From a checkpoint of a small transformer trained on Wikipedia: MLP 704 SwiGLU.
Each number is 128 + 24 x the weight over its row's rms, rounded and kept within 0 to 255. Layers, rows and columns count from 0. Numbers have three digits each. The size before them is the row's rms in percent of the matrix's.

# layer 10 attention value, 256x256, rms 0.118, rows 13-67, columns 0-127
094:119094115148120074142144121102122153141124137116121130151083101123124155126153134130134112103142113092111128147119151135121167115139159106176129149119123123112127136116138118107129110100132135143119116129118108147141142134109141075127161119140095091154140109084105092121183153091113100107162128089121134179127140114110092104127125171129106117130130169147147127175074177133110104156141
104:126098134147100088119156138114164105095132133130128107142099136146127122111168131130121132101167131168152179105098090126158133150128130148086117153131144081141105145149153102117135126107114121175153111116107108140109108137153093113124131149121161154079151150116111148116111113116147164129103120151103136171186138109048153142174108118138110115182150144128174152126114174098145098114125
095:104095096131168127122180130143137169108130155124164126126088160090126142135128157096088149082114125115113107170114120141130109123102105074083134126110148144138110141151135162122069154162124111107101193153112147132106128136102092160127119091152112135065108163113122116108121096127136131132091165170133125102124132142134117146106133143123147157145116134105104084120136140141123144118108
090:094097131129128125108138159113129075121139136111156171113091129114132106118113133129104115105131133145155122135169126169139118129076097139163111164143133139111093167144118090122089121139105125142111098150152118120162109125092089133136138151135133150091098085135085153133109130120113108123107119143105112091090142121094090112130126060095100150133129081145124154128141162147107124182173
085:087134134143151173117124166115136111098151107106139118153133136138133166140124164143105094149082116155143120151118139145152111138119135109158107129096125191166115119125119156098134108178103125112131122133108133142116134145176148095159125102094103087142128135122068099111117145127130092126147149135136140190115091098118160123131151112120153159111143134112110118143141115167134115160187
092:149124145126118136122160194131149155143130126126142114079084128100118127153128137133123146137113159144125102096152092150148098100161170115109121124100161143149124104121148111118160100170124106159119167122143165117126184103100086152142145119156099111122188067125156071114111162140136125135193139161150098126146103153134112121107147117123115099148173123175152122129135123152093138148142
087:152163158122168123085117154140122097131163112142165152097120175154134103132161138117143095160140111100132111103127127104159113134143138142143105115145159153111055120102130153104157127122150108112096156164106113109143141121129145152102133183165118116169091121133125111133119115146121134122088097131116119136169123133124125152095130129146112146171140075077151157103103129127156164156127
092:111105118098108108135097118125144164134125147109115129100141111162123119102097135159111149106082105080147162104186118160150137098149124148113128128146103109135116095145117142139138123137112110148159126101130149107092188120118135132086128193117165134115125129134167144143109076146137093109154113159120159046167140127139150099148107140121115107156131107163115136114178131112151110121113
088:167118130112164114135136075164120135111101120112130159110136132107089113126160106126153135109137107087166120161079142103130156130163087128147113171136094134121108144105129128156106105135105170151120093116151138090102127161102148128111176137145147112120103163140096106138142121086133113112146154163084132154118104080125139135131141132108141131158125166138145050173121129107159093117132
096:102124128138117155141150150152132134083150136153113155122137152152121183087105086069137082144133131107164174137110143136138151107117106116095118129130103131132149143150107153124131127163167129118143113116082155067117117109119102133132116106153155142138139135117157106120094103127095123158119177121160119128131150089118123110119162129148172127160136144111127141116105139105080104119162
095:126164155149209120148138148157159151150087093077125168161119100151172127134152142122145129152166103107145131136117127129134175141139147125115089099124165163104174129110151120155099126127129136119111127130140118111132089183149156129156130126117125144168123158134111122128141103103126099132116157128112098117125120093137120119139116126140150131143095118133143113101126121105127102163128
086:099133099125125162139129106150119128105101120134157129097144080085119146110124132110146126132172138155133121158195170092116109130183175100108122139118141117129131116141097098098104110142130124132130122154122128138103160191108144110137151178132136105158138146114094128108125162139097158103121084137119119118100134173156127130106134113109064088138147103105092091137152094119131152166122
094:168153150128123104167140125130127132110100071155124188094113109146136130156164135144126109112152123132143183130163122097143090139087130127129124153090106138114107156166148135128159120125123148092125136177121111153153106151088108133122141135152143072113116145123135189098119147101119117149098125091139099154151115133128064145163130111118105134110132111136151107122168152093124103136132
088:108116143160160136155076115155113107123133091152112147123139138122121151136128108087167145110150124133105116145098140183160132175115138109088095105155123128132126154111141137103086081117126129150130137141122125134108098114148149078153144116104142118111086134138103133140122165147113099174136164146110159106137051142084139132142178159145097136163095144120124169126163126110152116168105
097:148143135148157164099132112142094160102137145148085129150130156118154122140131144148100114111133104144100114135101139165118099118160136165115123154139117150136133185098178131116171168150111136152121172119107147140134114099113135117171115113110102136150159132149123117099134081160127117122126119066107141098124099117069131154172145123123120119101128145099154118094112139164073095114171
092:124140139090133134111100119099142107137183147098119127088135150121160125163123116105133131159156119139113100137140144176148140145121147100139129140072174161117172161100149074130133114130114150194105146145163146143178115130121113166117114132095115187144129122089163121134153146148123126108121111146151093133144114115134116100141170082105080135150136177102135167158099148128119106113160
095:126126098143140095103146137160109128100097084120153127151114159139137154139100122117133131108101134130151180119113116135132119110165114089146143141177118099106144125125171124113093113158158173121176133169124137143129143140159125112169130124151099132121144129125088115108112122111147096125092079125143156130136140142126126157160107108100147139091112120138116103146135138130134104111132
095:133109086099149130130118121127109081141107097142092105134122186113157162139095110119134142132161118142123140147094135138118092187153118148151130109128067156161154140126155099164123148079089139133140113115143112138118146131140124106173131171106109130151133104072112137123148106145155143135146114103118106107169141130143098150139176122126126130154136074093141103138160155174155167117135
097:122120160121139124136095132102100152060123123120122109101152164116112092146105124131121134155093116132144123122134111137097132104127144143157109119134103158131154140137144141096153119126144154167148098134100118156136165086151075184152107091130139133153103119182145178167117121140158134118118182136121146095112121126107156132114147126115099109093115145147101168121126133134105175104096
094:103091072143161107149085177126123137154120104120154118126141135138151158130168105114118120119127151189150098118091156135111084149135162164164118143144158121138158134105165070113084122171108112131106151143127142127162097183167115134134142142150076144144099158151142122121092115129103129117101158156115128126136124118141132103092113115135133121143184147128118163090134158095106138133135
092:123094149163142095155094125137131140129124110099098119167119066120108173096102156144093121138141157123130149081171120145123134116140108127144104088135152128144154119126090156155144099105151138112132115134102134140131144122147088096135165105134123138155151088153086161121124099099144116118121144113116128136161113122097088085139130109157158125159165141157142123100168123165114113106145
101:185106115174104110094181113118125155134112094112166128119164123156163102119094165140117113114134128099159106176122142169111155152113130120144133091114167101114128115143097136119126130136130144135102136150130123140109138090117096163118073140124121099119133137143156140138123151153080154101149136146093129124096118121155101158097118084165101091136175133101129111202157132115088109115125
095:113121110141173176087146155114111141115114118093147108155138081105159146138130156082115113112120111158116122119122142116120152113112129091129121148103128124126133148099106127130102121140110135104117160117091171142125173127138139124111095156101094127130107127127136133170165105131209091119122132146104120138154118137153132104110144136167099134112100141124079089149127146154162104060151
099:135173149140118120103059091130125091174144104137143127121124104080108080147142152103168164083105136147146142170084073136117140065097117142108136117125099137147111121143126163126078168171144141140164129118129104141178127136113138145115173140120159148124131091149130139114148117150107127137105110143118150155112108125103122163133122114095151128145121123187129155074103168133134125146097
088:146109124091153102143092143119148135149122111108114144162146159143109065100178197124144211148114156141154096107150100129148055135092134133091121099091133191129119167157137148108121117140139103140145168101152146124091117126115067128138132103146112136090154151113117121123113150124136119127126141148148132155148111123130092101127131141123114134112103151134109138143130143182150131106141
093:176118130117104123163130125133142151140137111149127096119116155141143110121146167137166091106110176111136154090163080113117096109126098139118087140112124139139134119171162109158116112156137168111094128113128182112096059094131129133126149083143144133131157112129109157112122125122174125173162123103118115154119170165109105119180076105129179141107159104169132116109135146137173133107140
098:162131123113166139142114120149115152091136169135147198148130115169148126139124141116134151146144175102103133164120143136180148128119156106140086138112134112099115122144097130166145126085128131135149171135078130099132138146156119124150128112120134135121170112117150091152108101097119161144144114100122112106143150073147144047117072095149131071125115139118151144102139110100108128088141
099:124121119106155132129109120169124140085134077149133144151116133077095098137136129171148163120138126116127133142121106104151172143149143113125096104126093103123091123155126130114138068095087111131111121113107107103118102153121142170100109143109129140153113123120135121109113107117131094100136101130127165101136093121121156114076161150116111060140121083172103124092114104145149145136130
095:142136104116130124146122156133167146133142079149117148117096145094146107132104125146107127105168141125125123125157125141135108108126130182148129144147102126144128106088137098123100167139114118123087138131136139126185116124125130122150141130136125103159093136134133089147123089145096107098132135187158116120113164108165075129118110167124119101072110119097137116081123117084106154115128
097:131132117128141108123090158113087118157159159160145139109111144118178148173139158168150150099108072122158098134140161122143096150089065171125108130126113127154109143098108126134109132108161109110105093136120107124142151150162136147162149139122110150155085133113117121140126122136159134107151097091128119102113105098106132114112110104133088153137183131111169124131147146145098179088125
087:154114164119130136147139126112123136123109152095112146124141117118125127135102126128108122114101162140133119127121145144126144136121130133222182131118069130155172104133148117161170077099095125122153110151107129161100110133124149111137134148112119130120131159123145146163117110128116123155167131146140172180138133088121129151124127096134110108126112148140125151112079092096084133123121
095:111085122133138111103163168134141105121105142165105143131164104132191138116096103110148105133108134141149118129100099151090127157117178095115108185152113119160129119108088120078116105166125092103114127165117125121126108153090106097108138144125101123090113111159121112149129095138159102112065150102126111140143105151103141109117134104102122125104135145156136073130120137124095141148146
089:110108167147115131140126109144110141107150155167095132110116110185139106086147118146100109113144152128101083145150093122188111126106104159108104139108119134142088123142125140155091128121141121153119138122073105105149125108139160119115111114083121096104118136132137077159167131130148125108116152131167138065135120106141157143105145146139107100177144167089129127158136158131135155116109
100:105147135113127115096122115094097149138102130133114138139088169104127139164082106116156168096164106134109087077107145162138118114131151154133075134099130132078115111099132158121124119136117130101158107113140177153093151140123114111053170139117140109094107114129096115097145095118170138113139123143096120100110124133096140141130087141111105164123149092133157097113158111151111128120149
091:199126115134114122102124137117128097120151104110129137142109129168136103124107094119139141125169144131150119132143154127088136096156127118161159148147122162120149140090153139098144130132148144166124121128110092131112123124140142166156138116180080108186110105146123097086131104156127151145119121085104138089128113143155139118133109123081135120156129133154138145138113122097123100107151
101:139121135138104115122138129119130150113116138103120085176139123138114131114151144157124137166136111125107100157133111157117153134124110063143182114098107123125116096089128115124087133107072093173164110161157127098093100120158125132134120150127112169092135120117106094143100109149106094114155153149071111123122111096128083123072132141144151145157127156158134135115136149126117083171114
094:160100111177103114107099153086112102156135179121124140084096096146127125158143132131101115109115118092124137099128158094109150147127112148128126136085117125162095137138100104163157153179073108114100150115111103129136139130130141154108121091102113112083114117093104089168124116123156148136134135128138121119106144127147149135131110115103157178110125147119150130145164179146156122137151
093:111126100118125152116074118162091127100152096149094119100148136117106119109142107138143142121113091148145151155104109119132129081138125128121131135147159114140110158154126094087077106104132147136168137130088131143151080137160134139098135104113141115090128103110103100120128104156108143175135143194083146136119129095140096165104164175117119101124101131092114120106092121141143162103115
095:120149133146134133125143101153143170122135121082089105120146124117145118099095094165140113104156138106158140079150169117100135137126155111071101166113138120123151131163117128112118098086080111087112108155137196111131117127119127136142104125149097140108109144061145126129114113129117127137144119094103109121113129110099155118132140110133145125086152103126162060133148108147099105154139
089:145104162097132099122134106169141177138131111111153077132127110131142130132149135073141162095161087134098126126129140145165155108141150169157124107186138161132120165097163112147139143142159150078153125126158131115117149125132099112131122103134122128107088161135126123135182148135152166153114147156137110139178118094118159155140134105170130159151146157153130148138136131093108089150152
090:131148090129086080104124100106113127091118166132160153111116114119163161106142136149150116137113154128097097146119180120170138143140135138139140160136141149169108138165108136110109148121123132122093132150139094111108111123123117103114092137117132111082137107135176152148118135095157108204136120124084106109130080125144110137115165123125121128122133137122141118131120160133096127155162
096:108085146170112134092149106126133110103116132161120095140130111102143162125126137131114097129117152172109160153132129135085108127122132109156129123138172136120113136115130124145124173135180114147109097166140124113149121124134137082082149124106127148140143145124167150144106135127152128112107161106166124201093152137153112167131130087130149177116134093101172185134182183135150162105108
089:109141140108113173139116104146132155129095176172140130156094097112134142143137101104122153167135113146131125099133149091145126142127178097101152106160157125115159126132122146094133189115121124115130119139072150116104093150106132147161126156130094134057114142138141120123100105138091124131121134114129114092125132120145152084116097096123111119120122114094167107109148150154081123140123
095:127139115117145106114097136108108160118130094085107112094128070122156124137141129131147121167115116124088155116139135108090059124151129118155154137121139158109142156125117131076138144127099139132081121153088081131142115147158138134137136145123130141112136120188144157140142111155124126125129150133103137146162095091190143132102155146155137135144102080132121078136128140140130153115147
089:142102132146130094145109108095080151140125137142091129096182140163161082132105115119142157113142160097115122183188135114141141140144085148127116115146105126154176157121122131110145116143148152148106128079120135114144145118160150086126122153133137148120116145114110139114123121081090165178101148123152129132133162110145128157165109127158131139129108129076111143159135118121097180127143
093:135153169122139150120147108142120118149150143123169136157126126155206140137139181112144129141116135146156144162151129148093140196127133111112136103107131147129120111126102099092163102117091133074140135149138154142142161113113113145150154145152114127124151123091118087101095140123148157123141131171125135096123145132117143111109140142183119141113144114102122137129207118100106115102119
100:081112104117126121117140133148136090126158111136132153152081121117123117109181167148103076115135129132127119126086111136171119086136093160114143103137126141164097176108129145135118162149132107114123140154133121153132132153150135086134145090116131129093117149107120097089177088152155136144093132122128135127161074135094086169115112126114107147142106147126122150128095166163112177144107
081:133137154108109141144108135134181117159148157132143114123111120102112141127133103109109131146126146127148116110128174153151121101129120063129121122144134130089113165151090085128090124159107128156073143134093126095112114138173106131160141117191123112151115168129148163112088140110081140114099147147099087127188111126161110139137120103165114132178138143140151147116113139161110142171143
094:128080114123094107171120120153139124133093112141146140141131141080145139141128120120122140124196173132123175152136115155153114164163157161108160131174126122120121127162110114148081131100134094123086137136114119151134164132134087137143148123142155087123097119117111126147109139136161126137103115128141121157103172142127127147130134171116129083126121114146115101122163142115178119119138
100:184116111163103064138135154146146138144105152139114112116134114178152113093130127163121134124140165142132112113143128136118162138114118130173091122160137131158105116148133147125159120170147160121169104087136150142132131179145088105102155146165153137096152122135127155138104127095101142128092173120135110147140106136148113092180155085155108125140140114124108088109111103127134151148129
096:121120138124132157148163129141119149126151148102119113148106123120111163142104113123087155118099137147088129141134147108084185115093108180175103135190114089116118099118161133107086123160092105121087160152119139115146129138086107170120098100149152079096139159143117150105122129132114141100150149135104158133129141098088092194101078104119149129159133139156111144096115163150128145105128
090:122107147139099091092142083154124098129132156123123158155132151148104155158122149152175112127101155138191145120158129156102132076140152123140114119132135106164085111146140115120155137129151116144136124131150127087086151146148110092152136135136144107091146147102079091126109126144144147113133129117115175151102112167146114117117163106139123139114142085092167117096130168146149141117119
095:166156135117145142141129122148118109144186110134153105178159133119075158126136159091151144156161166116123100070114160086144149122099127099133150106133128130127113126136123152107102075111095145152104106134139130136107085113117136104141097138153108120114086096110107148165098115137138125126139125135124131141143142118099128175118125138119111123135144122125145096136111119118123093135137
097:108139134141131128093101111107097120124111141125137115157120093100096141144110117102169141115143149110150120213083116107136110171127163122150150120076119116064098126111085133139139146141121136140126153100110152136097077113134133104169132140124132114136107113145112156133082093134117132091150136150121162140125153124156126132089120157162131124118145159164134127145114170168107136154105
092:129116117102189127178134144102118131097112136119119120145113106129162127155098095166106117086088140133108153102121090115099071119144131136147155161143126127103125112123135121126151156139091129108099151073095131163120148101106087124168133148106168140138150124083162161131115110132102095129161121154140139142145156131106138156124164164157142142184142125105102167080137131150117137148117
# layer 10 attention output (transposed), 256x256, rms 0.11, rows 13-66, columns 0-127
099:099128123160136113145133127165155128141125146116177117142127139139072151136122139152095143106107140108089099114077110143109133132139150104115151113122121109112096112180130166099109118094100174104134107158102130119086156161110180072128122169128092074119118176125125127151168120124129122078135128156148149137094101117161118126142146180124085095164109138125139149135105121157137104147145
110:135143106122125110113123121157114156126153126105128118117134151142088127116148169125166115137158186121148114095144129095155109155136135109138126097122107215144137165104119128149150138143113121190122098143119173127123129120135112138114129140107142098094113150130104133085165128121129127119157155128143127133139129123117150155143118118108141123183180123141114159100117161135179111128118
099:137171084135149108153148114142161174122117115142113132111109112142119150122140131132140151103186127121127146154157154167136134151128165117103123136110144134137104107099160104113136171139069108109137085097113145171136147117108099176171132136111136127131112119131142131111125112139123116127122151132094090121154139091099119142105147119129122113142141140118119103122169145143118177142179
097:118158136136158138148101114124110133118125132131174105135156108139102094116178156158142149113122118128047108102168096143127105125103112138153099130125105131144136170131140116101141079129138148097177136113161119135133138111094147129142111173113117128086117082150126112128099134115101146115148095118092139098142158112085137132124143115135118152169112183154130145119147137132133172112099
086:102126166113157098130140151119110131109127086114106128113095125137095109139129101141138089130165136148121124114123124141122111095124109125135100155108138117100106134130141119087158086163121090100177095117097119087169109191086142132122157109122118162124124142137113104098110114132131118128131109136150148150162144126140148107086162128111160105122092118117128119110107119178088122130146
093:147125169143103132105110134133092143144083123126143146103076129149119075106133083164124149117134105151169118177130155110099144109137176135115128134150126156079083150150134094116122095080114137125121112132113132145122158158150131193123107127100133101111138126108138074124114150137099152096097110124134106178122141122162128111112152116130093095114099102128112129119160099131084162149139
095:148134197134155079134134121111070085164103128105119163110117152174160100156099156114167115153098079110159122106125125118143114144086118159121102130135136147137102129137137148107152102105142148105125169104123140144183085157146109102180168120168123093131097119121131140129136144107142131125116139079133157123164159138119090115119135101126120128078184150072159122114119162127157125086151
095:160113153115119116169097134116117105134119183145083141122092124171117112098133144114135117154124086107120124117154125114143102135131097135109125136133165119085166112139132132170147122165101140145134143111130150122104107130131129134087114158171177124122139143122125105097117147123158151141105122159158131118151075145080141174125091107123094133162138158152117093152121147116105129129088
092:139081147096143130125174125137131157083160134082156112127091165128109113136130135167136119099127093077138091129111113137129139112128152084145104144125118148084116148108090111135106158132123100144100093120121142120129129137121147155125131136163112107111161128163120152116150124105129099123127113128101154119076155141105153136167069177120162161138116144171121136140107142116107146129124
102:120124134104111133138109136132112141139127089138123162129147102145116202167121093109123076127122120098126129123103128143104135109090141110133160107092133128126167108127171138108130148095169101131116101162097130084118180125121116138165154156133102161119158116157163138130144105159078183109156137082116092120176184111144124114145163109109149080152134126151104119129115168149166088144118
100:128117139139129147160153134147123133121115085116148145151120153152174119141167152149110119161129120105140149122144154122149134153096136130152077152145093110088109138104154116114136115142076103141108139124151140083135168164143119135120166113137132125141122144135126130115134122118165123179093155110127130129142138123140179156141110131131127176167140104170097088129128142122102103164161
089:147122178135129169097090133127134105108125145108131120124138130161151129139149100150162146125119134122147116151152160098129150135112155135150109133131142125111149181121082155082088105104086117144159182116155149150137099119095162161144137169133098115110148113123130136113110135150116155152104150095061111156134127157136131135110111152122092149119155144098135114110146092156085166105097
097:170128131130103127118117135142147156134110112115144129127128137119124131153142159125147182110122121130123127102125169113115123129123193099108084147143137129099129167166143153177128144113128155076164107138169128100162116105119138139144137180125099152112147127123156153136176107119118163130114095071139094135088135103124108139139130104127140143134100143125054131104112154140134127128107
091:156138123175110162139132106113119172091146078116120077129128116137130108127114112149132120118156152125107137146154130133131108143128128102117136145125118113100121159102132135123134148114169117141113118150156135105112106164114111121130131107088078116107099133129102121136186144140126123141135110106101114105101124118109119137122146134176161107151077068172142159114112112125093100166140
100:160111096161181092158176133148128135138147106111117126161161152107152155143136121124104160121122116137138137062144116132120130082099094140122108131105123128136072153144121143095178124172128157161151151144125129139122112198102109149143118109146142137168141119138077128184176097113122144137101180107132161104144131083076109160131122102126122124146125145129161111098136109138148101106108
096:123164179142107087115137118099084097137111153115118123107156138106159106114107109138114175142121147139122148063150120135119146113099141140143146094120147134165097182120108118127152091124104160153128158195150110123166117170166159115094141127109113131099106155128176105168126102143113107087132151152106097088176145111135142144157131162103149097160133132133112117146134130138102101164161
097:137127106132150148128121123150091107142143131114181102127106157083133157109084076116134146134159112115128118118123122152127119125144169083152115150172156115073136134135126134165134141143148133117105118114115152139143099136148115084102128168125097155118161176128117135165174124126149122130147101114131128164106123160109114126105128148098152142157099157134094123141105139133133130132110
097:111160098142082118102123115085103123116150137078105097090123159152173129157102149165105155086139089177146181142106142117137104112112111146167110117165141184149115148094128141132086133133154134130139128165113144061125117141117140116127140170167122109110126135128126144139137110143137176147141125118113101147119089110114118170159162148105150144132107143106133186129114119166129100168112
103:185106120097119121178126138114119174122137102126154102110151141127140153143149154124116128117151109157116131131128111167097125096131137118077116124156103142139162121151116132119178115148150140126147093107080115172113143076167114151167158111112143144147135157156111131154139124153124108134173119132165121104115160138100125156128096108135146125119110146123110141139119114102096127109123
099:094119154151128130099156154090128116146115126130101105127118137105139113080135106168056107112137150184104128122116093139125113137162130163171141134134126161125191153070137095127120139128142092144129107127108134135143116112133104092106147169151108131138116142115154110114129121124127117110142120153070174120162119137135115118138126129111170127153108130109111152144139131133089143125128
092:105112148163118148167114134160154113114121139098127149135125050130132144127166151157115149133118141155114099134119140172075117127113112128158147131136139124099135102154162141111147122138147148112099117117152127138085095125116139096107086108156149128117150140132138101104118127119156146159081127144191166178111117123134122143087136113142148121178090121138104131106129132099138099144127
105:131125115134132081115126085117194128157115121117141123136174133126144153128160110117126161137128145134094153134149155158132107073090130140131149131103131109133166122136117134147087123112103135146127113118115142120117108154108140169128110155175129134100104157114133103142119133151116131133131109092118140140124112148150186162141117067167120132139143125104132141152131147152125131156098
098:107127131135169136128150142106154179109128108132099133093138158141106189112122147107148067128118143152101111148134104171104151127112111113126120134148173136122130076082132146111108093137059133106159104104123158149112144159134126130126121159170138148156104144154141122158105108172172144102125110134143156114127080121131097136122082167134143119139117154121120130178130123135118130145140
104:128119096097168133124119151119142130170104107119192087123082124134120101122146153117152100122138143161135118133142113142147172160114150134097104130120101146132188119129061117141135141154119123175156150153098106169117120135121127118084118077113126129135118137114137139103124123104096116146100127194142086123148111138123110129158137115121100091116121107142094183134054135114142139105127
089:104116131092142150138116130079119135111082140135116112112115100110117147147121160134154148129138158199131108128114146123093120090143108092127131121117118165132116140133116103161132107114097122132137119150102133125122109167118103135138115111125093122138116133096119147122088127105101130097103111134148126132142127089106065144121106140083131122161150098151080140166150102139156138071155
097:122131143119063110130119165140104113163113101139146122144160135061139165161106168117151125143127145139129097121142153122095115129134109116120096150147152154125100109108133104121171153147108150116113076144145129096112168102139094149143142123129134134130126123134116158092120131140137133131159126143100112174121135122111122116106123151181170109106133106146112098124094148124129130131099
100:080176077147131103137128140118149164134152144119123150171129144120166170127149158128103098159103097140146114163102129111144137121122093135150126137116101144110132111146145145143086115132102123124090137096138094100130111124164107118152146093152142167109185110114120088108155139134132153127095145111133105119143099107174171072145142128144156107142110106143127103098145143093140110130154
106:150137136109138134143092123055149110112169114089110145105117106125134138143148121125181101159144114164170132130122156137128123178118137130133091134155103141132156159151150131084099124072087104169160129089126110111092118139137101118128119130168155137129106104112158112107122121112139137107119112103154133098123123141137125154135120125148127099121090082101159110173117119123102115108134
103:115101138152126090146154156149103133111137152136152139138109151125153108161174124149122174068120084143105133143090159098115139129124141160132124133132099090157128151080169105130083140137131111115090163135161142155143074122123131107144106118114123160116107106085155102145126134096068119129106118165132106135139085141146079139160160142105114155136115134096082140135143142111134115155089
103:108147152142133128126125118155135142172164169124148128115110104133149094179111163126182151079122087152124121136107078143131126152135102165109150105114125137139127124116120146134109140135152154098141129132139105117137138104125073123143104112159108135109131156140151119113150157127141113098123142124097157125140142099137101135179152123160117105123125151110132143142152094112171144134118
089:128168086140112125134151150103134128125143124150134136129107126123108164107088126130093152089109096132133050116132118153110114117130118097137133131180084069164128152118132106118128129133158152174146147129108096133114155110132111108116131092101137157141113144138144144164114115144141138114141157199139113116149102126142128109151132155116151146132109110147123121110077132117105088132129
091:134158137133156085130172171121130119136159125154143139098114152151116142107114122147117086116103140115125127157129126120095085123131199115117110138123157111185141165117109118117138160146129107096129107159153142163064131157130120119103124166079145125097120129152130107153127147129121108170104116126127122097186114133122079146126152105119118136099119108144144131141115105155039133165126
093:123137140150107100166145104178129156087149137148113119112127134143126110129176163110149127085124094127118076180118122110146148120119130137069147095104112133098105082109083138123088113119118136130098111111130144157140089169126107129159102092143118149117141134121157103124162126088090124106120158164117163106133126120148124111143143140133133125143136119133135133135143100076148131121116
105:166138130151193142160102135104113128159162155155133157154120126124134120143104124149167146104108103110089128147131141166127108107127128149128099149146156135108088116166122121138103162129107136082135134144136164155114109145097121174128102130115119100144080125112075149118134129132182144099075125111135139131130104123117174152141122119104096128118127107076186137114158122151126127118141
094:153109100118129087074141168112069090169119139097116170113131160128140133112121120183119158164101121138200166093139183139122114159121113094130146137127164114099113130104122126097127100128147147151113123121125100155142079117161109129171138134162085115130106109129099106124145164140122114113113133100113135129106151088124129147197135123137155139129109140113121118101112165129150119136142
106:095145105139104128152106110133118109106111121130092078160123127147144097109119108150141114164087106131149115095083142126126140144124131150162159122101120098133122082141155118148156125131091133139108104140128101107106080150160147175089125115085153112129145098102105141098090099116103132110060156129118134169119133116139150132111122097107101122096138105147120110170122110119125129143160
098:111113125133171111103117161123121157108113152126120111112134119128076123091145108140150118136116096127050112091149139138117147100153126118123128114099154175179108054135150095108132086151110108144144116138125125113152158109096123152131117146175078158077142093129155134122117147108151143146130114145101160105134110081128120144138136138126159117089147188136104160149128154140181154135108
096:147105111131153145165119146147130128094149072140107139102134153134138119104128117140118136134157160132113181126156115142133149125139106121122131152166077135096172161161125113107132144092119132110162130141126096139119053110111108091102123085119122149112078092109124117124167103134145148132123126136113115161126150118146095124148143155183150079119097118128137125111086087132145132095114
095:138126140160144146191102081177126157129133143119132117116133082134126159131138101138110159093114112127110110141103187127109118135119129102178145153160151069097137154178109112150127118092118144129111096142162127118100108135136094145118065178138132138134144124120104146132118117162145139130094130102110135171153102087128120155114133149130184111154124143138142101177148101139102099155111
097:150124141130106084124165115129139151131109092131101129137120102119105100134115134114136110117162121111093131168134131152135115126102123151158163127151107127138161130109101102139133080132169145073111118145102152162099194137166152135141123144142151149174135122135136149118137098118173100101091178137114150118138126120116176091124154143119130155110122119136124151152126166134132103127165
097:097135126178106087111098069143142124099112186131088161141144137116129084117127134172147145136128126100111126126133150114087135125143146132158159134146153162104124161176095142108115118090147099124114132137140091113094138145124156106108161146148143106090151123112153167112163123143163168118137123100098128138124088166088115143137183107124153139138106162131151120103116103165127160189136
097:105137177123130089087127147121164131143129077149112155151164127095141135193129130122113151144115112113125098133145114157151151156164109126132120148122159136156151084147132149115188136162148113142127109159134112107145121092115129107054137143138112152139110182135151132112133128108169101140132160132118128162118139157214112105144175122156167116118152180117146159111148123119148125156084
089:150134113123193163165151131149148130104113125151124135169128117136119138119143159160058099150115114102099126134168153115081169121099165122093096122138154164143094131109117162120091158086131139162100139166127130115116116120106163133158143140129155120136139094135142151094104112119116136084112133108109096147134123125108121146123082093155133170145156189112118122124129120079130127094132
102:126075135147170120118123120133135136123123158131077153063112108120127112119136125141165154140098154100105124092153117106109141143150121168142157117167127116112131143122125120157105107130117138082148098112086121160121098088126140117111142103114139161108115139154149141091159116142161148109106117087117125131151161150118135119105167074148129179089108140142109087113145163145155117154142
090:132107141108151090138124116111139140103166176126113092131100139176127134169117159128142160127141145124088110125149104139098095087130149158129164124127140128096149172145125129121130132140132153100120139113145124120117136112115076079109139129177134147111145130142130158121170154111119138191158145150158144140168114116117163134137144139140180124120197093109153120150106116114108086097145
098:095136104127134166090107106118155128135118149121131130155129088168171177150120110106128131141132118162121150133118115101134112129100137107122091160100127153123129137135122110112182133142043126130129157085128108069118130145131105156167117162154120140115093130132098102109107166134147152109070139132148148122133099099126134113137133108182108100132140112126108149147151122134117089146118
103:148160121117108153157166109188120117124128119113106189080115152096095097123165154152158119149165146155154110126168145132160128133169146168146143139120100160143113148116151090120106124128153128129173125124161112189127075141096115098106106118128119118126097108105179107124149142136151136110141159116126167147117105110152085130155138140154154144145151125099108143044120110147169182117158
084:139126111144101100137146123117140130142075138132103118143095111141162128093151126160114120126177118138109097160134087134134140119084168103164132123099134158119152139097110141138090106098128147176127101130161123103145152112155157121156133131142128085170151142117170148100124094100120131150107150121058169088144158102159134093141140121147151124177167148121171102112146168130136137128126
096:118118125145068143121137132124158142140137076163134136128130123104111119134091192132142153115163134130119111153114123150122118161153143149106136087162129119158186113110103146156105140116120115093099087119117136092107116061076162119143091147126140150117133137125091117160141130110166124138145085146122125119076160122113104116104123160131099140112103163116144137109135109133138146126142
105:100103141151136119107094166127109140124068141140143128140125115148094154099131143133149148128101151108109074136154139120140086113144113155116090130129139149127152153135112110129144106140152135160101127137134152116126108132136140126120106118166184112071156117132111140087158126073120151141112110129146139175173089121151160137107149093148121124154116140161130156136117113127133130163100
101:170134080083144109126184107142102160145119159131093143155110127143128099149142106140083131139136098139085147083130136189134094164079137135151087145139155128108109095118131113100091143121133126158098167150147153188130124105105134133150131126128153087143135132109150111115114125155127123154135134130085129124111125104137134075139154144099166137126106152133161160112149172147101125144123
096:101125144140103131123083186104100113110132158118186174129158131150115147145071093158143126111112133144152092116121122148090138133138122135138079128139132141167084129149125131111125158136119108140132115154122143128132061134134128126126129163127095139132133129124091173151120127107119132100129131102173086119129140105163100098136164114123094089154100101078168093093100101143153135137119
101:137121131128178143104106108135106104120141145143118114123098075151143120139135123096144103123110171077131113150090122126135142157087112103145169127128150138125135156096122112142093136129135130104078156165128112101164100151170119132130110102099123121109128141103112123134117128123119115117119137138090148132126099115078103153090126128143104130116129111157153127136093137146120111114105
103:141096100140145127108138114100154178142106118087158116117127111080115166118125136154109047100166133171135118159114095089119146122147163155117100130123162142130119083159106139154073131127121109120141110139067135109125093136139157157135159132092114142171111157126115125112146103109132140101115124104096141103124101137118145126129102105102119141131139152108132124113113089138116142138123